Part of a small language model's weights.
Architecture: LayerNorm before each block, no position embeddings, biases, tied embeddings, normalized queries and keys, ALiBi.
Training: a variant of SOAP for these matrices, 109M tokens, 6641 steps.
Each number is 128 + 24 x the weight over its row's rms, rounded and kept within 0 to 255. Layers, rows and columns count from 0. The size above them is the row's rms in percent of the matrix's.

# layer 13 attention query, 128x128, rms 0.229, rows 0-5, columns 0-127
size [ 91 112  99  95  93  94]
[[151 153 152 131 148 128 125 132 121  88 129 146 124 153 105 151  98 119 125 113 101 171 128 111 103 135 118 129 105 122 111  92 129 119 108 167 154 124 111 153 141  86 165 109 146 133 129 128 127 130  80 113 114 144 125 118 165 181 155  99 106 136  89 108 140 118  94 153 128  80 152 143 115 148  99 146  83 119 131 124 117 167 140 138 118 152  83 155 111 151  90 120  84 191 112 100 135 171 133 122 138 125  92  98 113 123 114 178 105 125 167 130 113 165  85 143  85 145 104 145 140 143 147 130 131  96 118 100]
 [161 149 142  82 143 143 128 142 118 149 106 121 123 144 131 127 168  62 155 115 116  83  93  93 138 124 135 136 141 145 135 131 111 131 119 119 163 123 143 123 137 143 144 133 132 165 135 102 162 129 152 140 112  86  78 114 131 113  73 182 147 118 108  96 104 168 125 127 105 150 128 133 117 132 109 134 111 129 157  99 107 115 132  90 130 149  90 139 132 134  83 131 131 169 192 112 140 128 105 137 110 116 124 125 132  97 140 137 172 173 135 110 129  78  90 124 140 153 153 127  97 169 113 112  88 115 112 160]
 [118 131 157 172 105 144  98 153  93 103 111 101 149 133 143 116 156 160 120  95 103 155 126 137 152 109 137 111 146 131 126 139 134 151 155 157 174  99 113 125 145 165 109 127 115 139 142 152  76 116 176 129 117 123  85 122  91 151 106 166 116  91 106  84 128  95 136 127  91 120 138 136 108 146 172 139 142 130 141 132  79 143 170 114 119  98 153 104 182 144 115 134 101 133 154 134 130 122 135 110 116 103 119 154 163 134 119 104  83 141 136 118 144 139 104  80  96 146 152 115 145 165 140  86  78 117 128 121]
 [114 119 105 136 140 123  67 113 172 147  96  96  74  84  75 147 131 151 108 158 138 101 146 130 135 168 120 162 122 118 142 114 144 135 137 115 136 140  94 150 169 134  97 136 132 163 123 127 142 131 117 111 125 141 143 146 142 133 141 114 120 123  92 120 130 113 102 125  87 115 119 139 142 144  87 129 132  84 169 140 120 109 114 112 156 126 139 155 118 149 127  61  99  95 162 123 125 117 150 161 116  81 132 123 119 136 118 136 111  65 115 106 156 125 157 139 123 109 135 164 116 174 157 168 113 144 164 165]
 [144 114 166 165 132 116 138 126  86 144 169 120 141 104 149 155 161 127 163 122 123 163 104 136 121 114 102  80 136 116  85 150 127 168 129 138 139 102 144 126 125 128 125 127 124 121 145 130  67 162  91 129 122 111 129 135 159 154 145 140 133 138 130 110 125 164 119 106 100 131 151 189 129  98 126 146 176  91 142 147 134 140 121 162 116 142 132 121 142 131 144 127 138 144 127 110 129 139 144  80  96 108 189  78 150 150 120  65 136 119  77 169 159 157 108 167 136 127 152 150 118 122 128 137 135 117  87 138]
 [150 139 156 102 155 116 106 103 136 108 136 155 152 166 132 135 156 123 152 125 140 115 127 143 109 115 124 150 100 109 154 102 126 161 151  57 102 143  97  96 141 114 113 117  97  95 134 121 132 143 108 134 123  94 101 129 134 120 145 143 153 130 136 120 136 147 107 133  76 141 150  88  46 168  95 157 122 108 131 162 129 145 120 118 147 106 115 109 119 112 147  72 172 157 133 143 158 116 142 156 118 150 137 115  88 146  83 144 152  90 117 153 150 150 113 139 137 120 170  85 105 108 128 100 161 133 136 144]]
# layer 13 attention key, 128x128, rms 0.247, rows 0-4, columns 0-127
size [ 74  70  71  73  70]
[[134 118 149 129 173 160 166 150  98 116 136 104 138 124 146 162  92 139 112 112 166 108 126 118 123 123 122 125 137 169 152  96 107 115  98 164 126 151  79 144 112  56 156 160 185 155 101 139 136 102 167 144 100  99 122 130 136 131 117 123 107 137 143 131 161 148 126 142  81 100 153 117 140 146 129 122 103 133 143 169 137 117  88 153 123  71 136 150 159 112 148 153 124 114 156 141 143 104 106 168 129 140 153 168 152 103 132 103 126 110 135  82 133 160 113 151 120 114 134 141 134 118 174 127 168 132 151 113]
 [106 144 120 115 119 134 140  98 145 128 130 104 130 110 134 150 120 113 126 155 133  87 121  87 117  94 100 114 164 118 107 154 131 132 106  87 137 143 127 132 163 142 172 140 130 159 120 109 131 174  91  96 130  91 132 120 143 166 139 112 118  89 138 100 162 132  95 141 127 139 160 134 138 113 143 129 154 110 150  73 121  86 153 118 128 112  59 140 162 170 136 148 145 146 138 154 143  98 173 155 139 123 139 187 131 119 192 159 125 136 105 165 145  95 110 142 116 128 113  90 152 155 102 145 145 131 108 141]
 [ 95 134 136 141 135 143 104 154 111 138 134 126 118 151 126 144 159 191 121 149 118 181 100 111 123  65 136  83 151 142 128 126 106 103 138 132 133  69 145 121 121 178 162 161 117 153 136 118  92 153  97 128 139  95 138 112 131 105 149 149  97 139 159 175 165 147 146 120 141  96 110 115 119 145 146 152 140 117  85 161  83 123  66 130 125 137 145 142 134 138  91 129 167 111 114 132 115 152 146 154 107 109 138 163 110 140  98 104 106 105 128 146 126 122 139 127  80 132 147 130 138 156  93 124 108 135 128  90]
 [151 140 129 136 151 114  71 125 150 116 119 142 110 100 164 131 115 107 153 104 115 144 111 135 122 144 140 129 135  83  84 117 134 116 113 116 110 112 148 119  94 171  78  96 157 151 153 162 110 175 122 107 130 133 143 118 144 114 150 149 149 140 100 146 148 146 104 169  93 154  99 140 139 110 101 101 140 161 185 141 114 123 106 177 171 141 137 176 100 133 114 132 117  96 158 107 113 119  95 141 141 105 126  93 104 122 129  80 148 102 128 124 138 141 129 151 142 154 135 137 146 156 165 167 112  91 175 116]
 [100  88 120 177 107 112 137 132 106 164 130 128 113 162  97 101 132 134 129 158 124 145 114 123 141 139 130 136  85 115  93 111 108 159 110 148 123 139 141 158 106 113 169 138 106 130  64  95 179  93 111 124 116 112 150  92 131 113 137 117 163 106 116  96 123 110  98 134 140 144 106 138 145 125 140 137 152  79 119 125 178 169 126 120 123 118 124 153 102 100 157 147 132 124 136 118 155 120 143 149 161 149 147 108 155 146 135 109 132  72 129 134 167 118 140 184  80 144 137 113 152  85 123 153 149 166 109 167]]